From a checkpoint of a small transformer trained on Wikipedia.
Size: 12 layers, vocabulary 8192.
Architecture: RMSNorm before each block, no biases in attention or MLP, untied embeddings.
Training: a variant of SOAP for these matrices, 5639 steps.
Each number is 128 + 24 x the weight over its row's rms, rounded and kept within 0 to 255. Layers, rows and columns count from 0. Numbers have three digits each. The size before them is the row's rms in percent of the matrix's.

# gate: layer 9 MLP gate, 1728x640, rms 0.0663, rows 1509-1522, columns 160-319
# up: layer 9 MLP up, 1728x640, rms 0.07, rows 1509-1521, columns 160-319
# down: layer 9 MLP down (transposed), 1728x640, rms 0.0637, rows 1509-1521, columns 160-319
gate1509 110:100164101099110091096131140151114132120113183134101140110103134132107116151136149173156137114137123154144141136184096101167122141124147103088136119155155114129128089160132154144160129144137132082159148143109164134191143123083110126148143129162152114103137136117130124155097139154157091136157136131078127113139145128148159163141089091153111139128129135099123133119179101132151133097109132140168145120080143142128136140089109168188096141162151126121130141139135151138127128115137130
up1509 111:124166108109141134120123119124125125125153132113109139141158142109137136145172136105175152122139135151168138111154144113169154115110112153096164108101112134130150127161159112169107139141149062109177131153140151121143160158129151122171146117134136114167119103121132101115104119151151111123102114145118102135120203116126129162118076100105065100126171129090142142124153113089121067136137150156156126120117118152105149098103090153118131160114169118104133141118132103108156104115121132
down1509 106:138141163122133161092158122133184100114145110103146104148137139107120153120124102144157112112119093096149132131130129118120107135146150114081182098128111108100120134104173146148122122163173115128154127131126159169168167115158146136145151131146154101127110133125143177136110123155119108150151124115132113126131145094095122155148117119172099114128147120159137163127137108129125110103173188126149151131087161107138140098075118156091092136120122157124175129126116089123166137139104091
gate1510 099:112143132119169149136132141140142132163126130156162128149113123097142106147102131101159074133141097190123162142127114128103105124176141093145121085127138144070110082106128121118087121171131164161141139116076130084139134076092142180126166165134129127105151134112131157149128161110160123128116126124121142076146132120140140100113131119125151149142127131114096161168151095098139153123071121130151085136163057156103090112113132120132099147121130111169134125132120135119075143127128147
up1510 099:119125145123118167147115151121143145078156112137143111130148118121101128150112124132146158112123105120157145114127121129129167136138101144127150142069174131140097091124151120109097138162131113090100101138093116121158147116133157135122173100105126118143106144153144125108123168175160128113126098146145124145132171120152110151121113128114115106134137131128104145081108138126148148133072109113103141129120126122107113125122097116160108136091120162114079132114105144121077104144145127
down1510 104:119136127163139108145129135118110125102136165149127093129077089145149109097140116132181062146152129137111080136110150167127154127144149132142112187156121104128127154147125106089170123116143120090129133066116102134108107109160142148140121096138108082093162134113156110144092150132132096144101099139151139116128125147155143164174135129119125101124107129123108171133119137071119137120151137137104115119106138188133113125106126094127140179133127092112127115168098137118085157140124117
gate1511 098:104127128167140136124073134135145114105165141141107105138119142135132169156185108118121169110133145142153137139102127136109119123135136135156107129156133082171097111143093196125119149105107103127151094114138104093114143128093120142095111145148106152063150123115156125118117127138100131110098147111139145100086122113110117120096137145137099109127122130156167107133169160144143126148120111170122122106132128123144138152150118133136096165109128095114128163088133132098079133168108095
up1511 097:093125105133117115160147163096141102158127121093172132093101134130096112130132141130113114114117135156160138153107104096159146114125111152126133166175111088118139133129099118122125146152134092083133114116148152152108120120119140092145178130111105168154115125096112095112136147135131100133175129121112135109113136136158146139163131103173079110190159134088136123124089155115146108151152135119149122126145105096127124121140144128090088134085130127119122105115138155174165109092079126
down1511 099:123110169128140098123152130126143171158101153153092107157141137182134127116102130136107107122118154129128112128104126106169118117124151102149172108125130082099162110154125137113117106133121178112138121141150133110107105092107135102114155123113124084124131179148107112124141135126131071153167158128128092132111170128149113113116118120093131125143130123126131140146186122154159129149156184105154114088125125096089101135138151129079130124149127157125130121094108121117150125118140148
gate1512 105:149102090106133119137150144149172155102135147097095176160158135142088135118124133159147153062106119128108147104145108099103127108115123105130144149119117104146142115125135129174124141172156122128084126173129104116118113122091125119099141133121154079132128107135118107094102088175170143117132166098132067137117127126083099121102137154135141129151100123131156143156081147109119173086105174067094127160122129134118120109152110118120159101132157120106097136176165108164134133107133119
up1512 104:139102094083153129133125111109121133133118147105132131171168095171145097134109088160109147103138156109140108108143099083141091136124163141142131162167117125133110111185156117179069146179142115112112089138161115153138123147092122132152148171107131074114124157143152162054113105090136151124126103099155101125177105116105084122143132134110126047170100107166089112115126115089162126104135113075079158101138131090129147097125107135109134109109149151151113089141143139142105111144145102
down1512 097:111117096138124125141132111120123099138111146117103128146148137149149131111150121092133126108157094168118146126162119093102118115136098120199179132131133106123145097155135093141134097096130137161170134143163146135119078106037131117161158158162107087118093133126105161120124149116173130133126144135129124146125077146109108135082129145131163130112147104094125143111093090150083089127098130132106147064133157099107143141138091131064148106098164172113143111133137158091153116114150134
gate1513 092:132119092139087154085119074126059131118091151129119101138140144141110155155085183150141129139143099143138158103130153103159083151138119108131197131145138150112147092059131133160155123131128138154115131144130153153092142145095113133128130198130109115152122124150119095132112079127141119110064148145130139120159124101148130146108096093107085120082135158158118137131098112078138059101109097196126135097080181152120135150102137086159153125146113131135133109106096151100152131146145141
up1513 092:160119064118131098143135106158109112111092129122137106120129119112129141129144114119112134094139082154120145129140130155127138107107123125134129088106134162120167134120157146122066124134136139103115162146149133142169123174145056132109163155089132175138100099124106162159110121111115099072127135148132108153160140130129139129131175123173119138093144101121143125112100092142125116095159080157122160110109055132159158126120117132152109143105128084136131114089125189084138115119160133
down1513 091:123124136142156159162148119097122146133086103124135145171151112113099161051149127121134118103118092153159140113125114122128151114162091127157141099134116122134076094163130132119147147186134111139169133148132128136129115169146127134098108147142134146123142131129172132129119124092107109112106140154126113147131122136088129143151141108123136113154155110127129165155099145138073179101152131118153139112131148132123136134082146108136112147136124115085144135169116155142150140126164094
gate1514 096:171119079141115109121176152153156112155132128113085095121133138110066164150141163105141072143146086159102140101139106109105064155071137083130073107109141180135139133117130142148158109148100134125122147129120130106137134097170104176138116142111165117122138114121142100142195138128123171147129117108143118116161101088107129130125120159156126144122152125092117136113115113127139073143139118114086143120070174145132111102130144125105108119081122130127146125131112109120124120114156150
up1514 096:126095114122163115128138147112099128128085062156142147168138135122105143159088131120128150131137139091188165134144139163148144147130164129136140094126141136121145104146096130098144187128075084170107161112137085100092124096109157096146148124101116138112120119123102146134118126097107163150115118128114137094154110123150131137153131077094162145120174132178165115132106107122138107164117170088174154162111121106126127150115159135152120145156091094104157160135105167156140155113137089
down1514 099:129097182092135141104108121142109106210172174137147129155164094159151129156129132102135138101135178147128096135108167141115096104103139094110141121088131125129161124087104124135172161127140181125109155141149100114121091147123108115139133116117134117128121174081129071097153109138151119117124158115171154135123101138098130160147102145111108139183152163142110125143119119142131132203101145138127101165158124112122117141119131145125130126173103156094177160125088107131140135120124104
gate1515 094:175125071070112111171103149114130157113097102146122096180123137179122089082147124113152073143104122094090099113107115074132117089123167088119137139137134149172128142104142084101135111114082134136147172087086088169097125141172101147142179094144143112136107154108116122133096087118170140164124080147141070128099128114068127153129125124137122107106173071158118125127161120109118175177154145090131100119091126089115132131113104129109127096081148140079108140146121108094115104139145149
up1515 093:115147148127134129143100137116110124118109115123096155108115132104115096151115097137126096182130141125172122120122099169121115158158109152162114131118168090125102130145144154157110116095144117130123145134147161140126127065082082148182124188121094122137126128107143104106135096148151167090114130085115137100132168137162122115129146099145104126141106199110120134095132100107150115106132098095120095165120144121124106085112121133137112108119133126132116122104151117151131080114140102
down1515 089:155128118099167133097152122141115109151160110150154139119144174117180187119096144140148112149121102105155102151158146129121147173152133115117165177135133086142128121134148122122120122135127151163135153167123110144133115123133117106119150166151133164127135138146132124110111117119110121072149091115120134122132134132145127102085161120110171160150130173108160113164120138121122119133139118132166103144120120128121180150137141120103156119088129078105068096120096129176170156072112127
gate1516 093:148142118141143135132095211124158130111165126116158125117109160098140100167157138128130107155130097130120116145087109164118112127135110149107082141134150147104141137127136100146115091110132096132106114138113146101140122087121145150168173123158170129113134165116115150142122117147130146178125127135114131141132162174136100109103141138135109126125159123108173106151141114138121119130093172151128089098133115139140125114127123107140120130117132110137060114154118127123085138142121114
up1516 091:101103134107153135117097129164143143125117124068140133094117124164129140098107152146169134093119132112114132175135153107167168086123132121108119087117088146114114126119123144099115118143165132144131105133183143134114136095137174159118117123145125157151128132080140136131137111112157088095163144169098124142123097110143143128134142136099099101128166150131155147129113142088138139162145151116147097099112152121184136102080115089119114113139116108086125025136135179151114121106103123
down1516 098:146150182116144148114102120165117133116126101123122092142161125117146139104089130120119154170138144122161113144166128127191094156167078142135102124101143140113139115161103125115123120142156160131141133086135140152114143130090113145116110140131127142117132121132087137099153103144099093123117130099163129108128100132123123156073086126146103140113107135104134124114129126140125081106135089136084092165105127113151165130108119094107117103115135123118154141108124089134121109154140122
gate1517 104:106124162100110112171149135128130131116080139113127086154103107137114157091097154161085110108158143098087145079143145153111150127152135106128079085142171132127101142137137103141083169138119137138205104109142114092137128124131141116155150148095091144095125122123162147114098151158112145119093152149112074126133131109109136134142116107120086106103151157100147152142144131127110161097154141147121119125123145148118117111111110186094148129109093170153173115153099070145125100113149152
up1517 104:151128133066133112119106132158117130115158085162129135093156113149102135166127151075118179153175128109157176124113083132090145112115113158113153152140124155076120092169136088125164140132110146102077114123120168137113090146151104132113119075106153101136102101129172151143119141157145118119130092117140128136124166130091128136085151120073120142148122138114133127093143134097127166126088113119128105084124126136101113154109133151156163131157093123098149099152079125154105124127140119
down1517 103:126101124127103081140151146178133152122117091128127151123127162155117132091117172111099127155082146113120108121135136142172153113140102141169077118131123184135160082158073112128089149095108161141178169080167113130130122188135120109075121146102110118142150156162115129174170169160143098142136150188149115094150159112118152142109145154135124118109137145151126132140116114137129151142110134112130092168154148091135111104137109136159120106146135127143120135094138126155105129119172098
gate1518 100:129116138115085104111141089107154133157114081134157092148097056133110125129135101166136134129123141169092088096126160105134111115118112111133101110160097146196119145105116135133137141115113132088129119146161095156138088075191123085125113119113106067176109079114113121158122107109131129129125128145119177116135147145143204145134104132163088120107079113070112130127144113103137124106115086157075103110122153143104080165153157146134109144158138126099105126140101143138131141148102074
up1518 103:113159104130133081113201109122162113160095102131114125097099151100118158093101113123123074114127120112137135150151126072114114160145137108078169171152137125078086116143144136161133104112131124138159097139054137104137138114146117122136136164138124145124103110120132098154148111110114107122156115120137112083134120130117134124105083140141123142170170140135125121135130104127137107107091121113179097100131127121112141144162162107074101121118151110117123065157159144147097104115124122
down1518 109:121116079150145123101107104075148084127101147114098116093154112120179138140128112126176107133157130139130138107121169089102077075140132126149090130106122175149122167141164080146123116159120138126106158111100119088105115130097164132146134116129164119136124156145114091082178135099159096125125139137120163142186137121119129143132119154153152141125132109115110151131144149126124136167139145126112120139134131130130127155115130106135112149112109111141102118088136104126076102138160124
gate1519 101:097140137091147094120127098140140112145133130118125134112143105093113172109095120128122129108134140149101111105140140134098150138176098155069114128119124132117140163171121123079168142081145135130113134156113099099135094111131123122138134155119160140098136115121141085124142129119173142135139068108145112112107165142148171142165152092143151160137143096134095102134108117087097103118076132143166124098106103132168147106125120147139111134124090137096132156156104110113118111140112134
up1519 101:106163127139136129111114148105142126187127143131104112087132118128175105131099131142164127099117132161107135151085082132101109120125113133144131161137142132129117163136128121109126145104110147129147119125086119163129127148111098149093149101113159128120129106151120170088155168108117134129164114154117150099077125149123067098128114131128136097152151100150112079124116175173109151125110142091130123134164108121121158162154110138093159090111121109103087158117175082124139109118117110
down1519 105:154172139144151138129120154137115103136125111157099163120139150132151095136132119129112128124103137155157113132149138133152140113130124134137094124133151094154134094153147144090133173171083114102132164128118113131091165123119146124167109080144131151111122095124114101169149140116142115110126123099136130156124139152124144158100106102100132132119112113131079130149132134131126132125173145128159100135136097110084117137123138166158158142080131142151101132089118145147165123128108104
gate1520 097:107151108090089119120102152164145145083119138137130089164074107132113116092117142142093109109151163104095114135163109158089113129166170115104100151128138160128149140153125110161164104142113174114129159166151107115103147111169120132114139117141102177132101125104131145107144134077163174090151151124116117095110116111107150118163155144123136139137124177101110088097167146159083133175116146143147123133098121115132129154164147156126147132105115126141116145139137123121149140132142128
up1520 100:110165135142113105131084120146125120141138101136103108114082128133152089115120118144060167145109099112105136136118127150173153100129108157132151112092104158176128114127135130124130087131112156159155121124115067154084121108170145151107092110108162132133178114094154109095147094129083142111137154136147129136125124112141140106136143129130141130092128196133176139061144128139077191122084144109092117131126138118154140152140151114090095108119175099121082139096159068121113131087146136
down1520 100:116160097068095127120133123119137113126113100119091144125094147130103087130093130122107091132130090103148100162139113157165116133111097109125144079121179141147104089158125149174147119122107095137144121154147108125160115122157164119103108127146170116178142106074096120101125115137144144137101123132159148146145177095150126110147110159127150126107115133096120106128126127141132145106135090122114151138109129131155128121130160131157099134170127160155134139108146087161121113157122117
gate1521 097:131174147121167131119114143152124093079144092162110091083113156111128123154178096173075126151120093147107093099108109115106156102160139151151165113129127152152131098206168111113139140164138157141136105167146145155133140141132170127124132108098140138103129138124170162140139143147118103100137099158122148125129115118148146140179128138124107105160149137103108148137103094172110174159156167145154121114118104108129117151140087114113141143139091131106129139086128119140110097128127151
up1521 099:135122157072126154110148150143119091153150125142119131090116128143128130107091143152119164098156116122133099101123139185149160188090113120112135107135147105149098141108121100104114091089123090145132116086110145089158156169156138152083159127192169127104087107144151094083109117074163131153122119105117121124112113159091120115123158115131110102175115093110115136158134177065126119139113146174143124060103133134101132149126116117150174091077126147124125079184152108133125106142078113
down1521 101:188137155144103154160138126171111161106121113115096139156127145153152099117103121114089076174122148145132110081208120174144122155155121086115165079156142151113125098106095146176111095133112110166163111126148136128144146124154097079155113102156115155124109184147113135122112099176151111149117165147142139116143107135127112101150077166145141134115133102138124129122163103119101135134130134178149156111110153123131115102138162099122116076148088128122145141125139157104121149149110155
gate1522 100:143119108133122177093095118166111125131111203097145115154069130137124121111169152117102055101132098110110132117109122144122040119110130135185122099143136106127102100152119132105118156088114167114116169110069133148133099078131128159135139143122144088145124107127123084144166145085149173137114145108125122188109172189172088117146136141095104069157134091100119197103120167112078116126096114123110113052130110153121132147150121133133133149157141112116113102150113137162142120157131153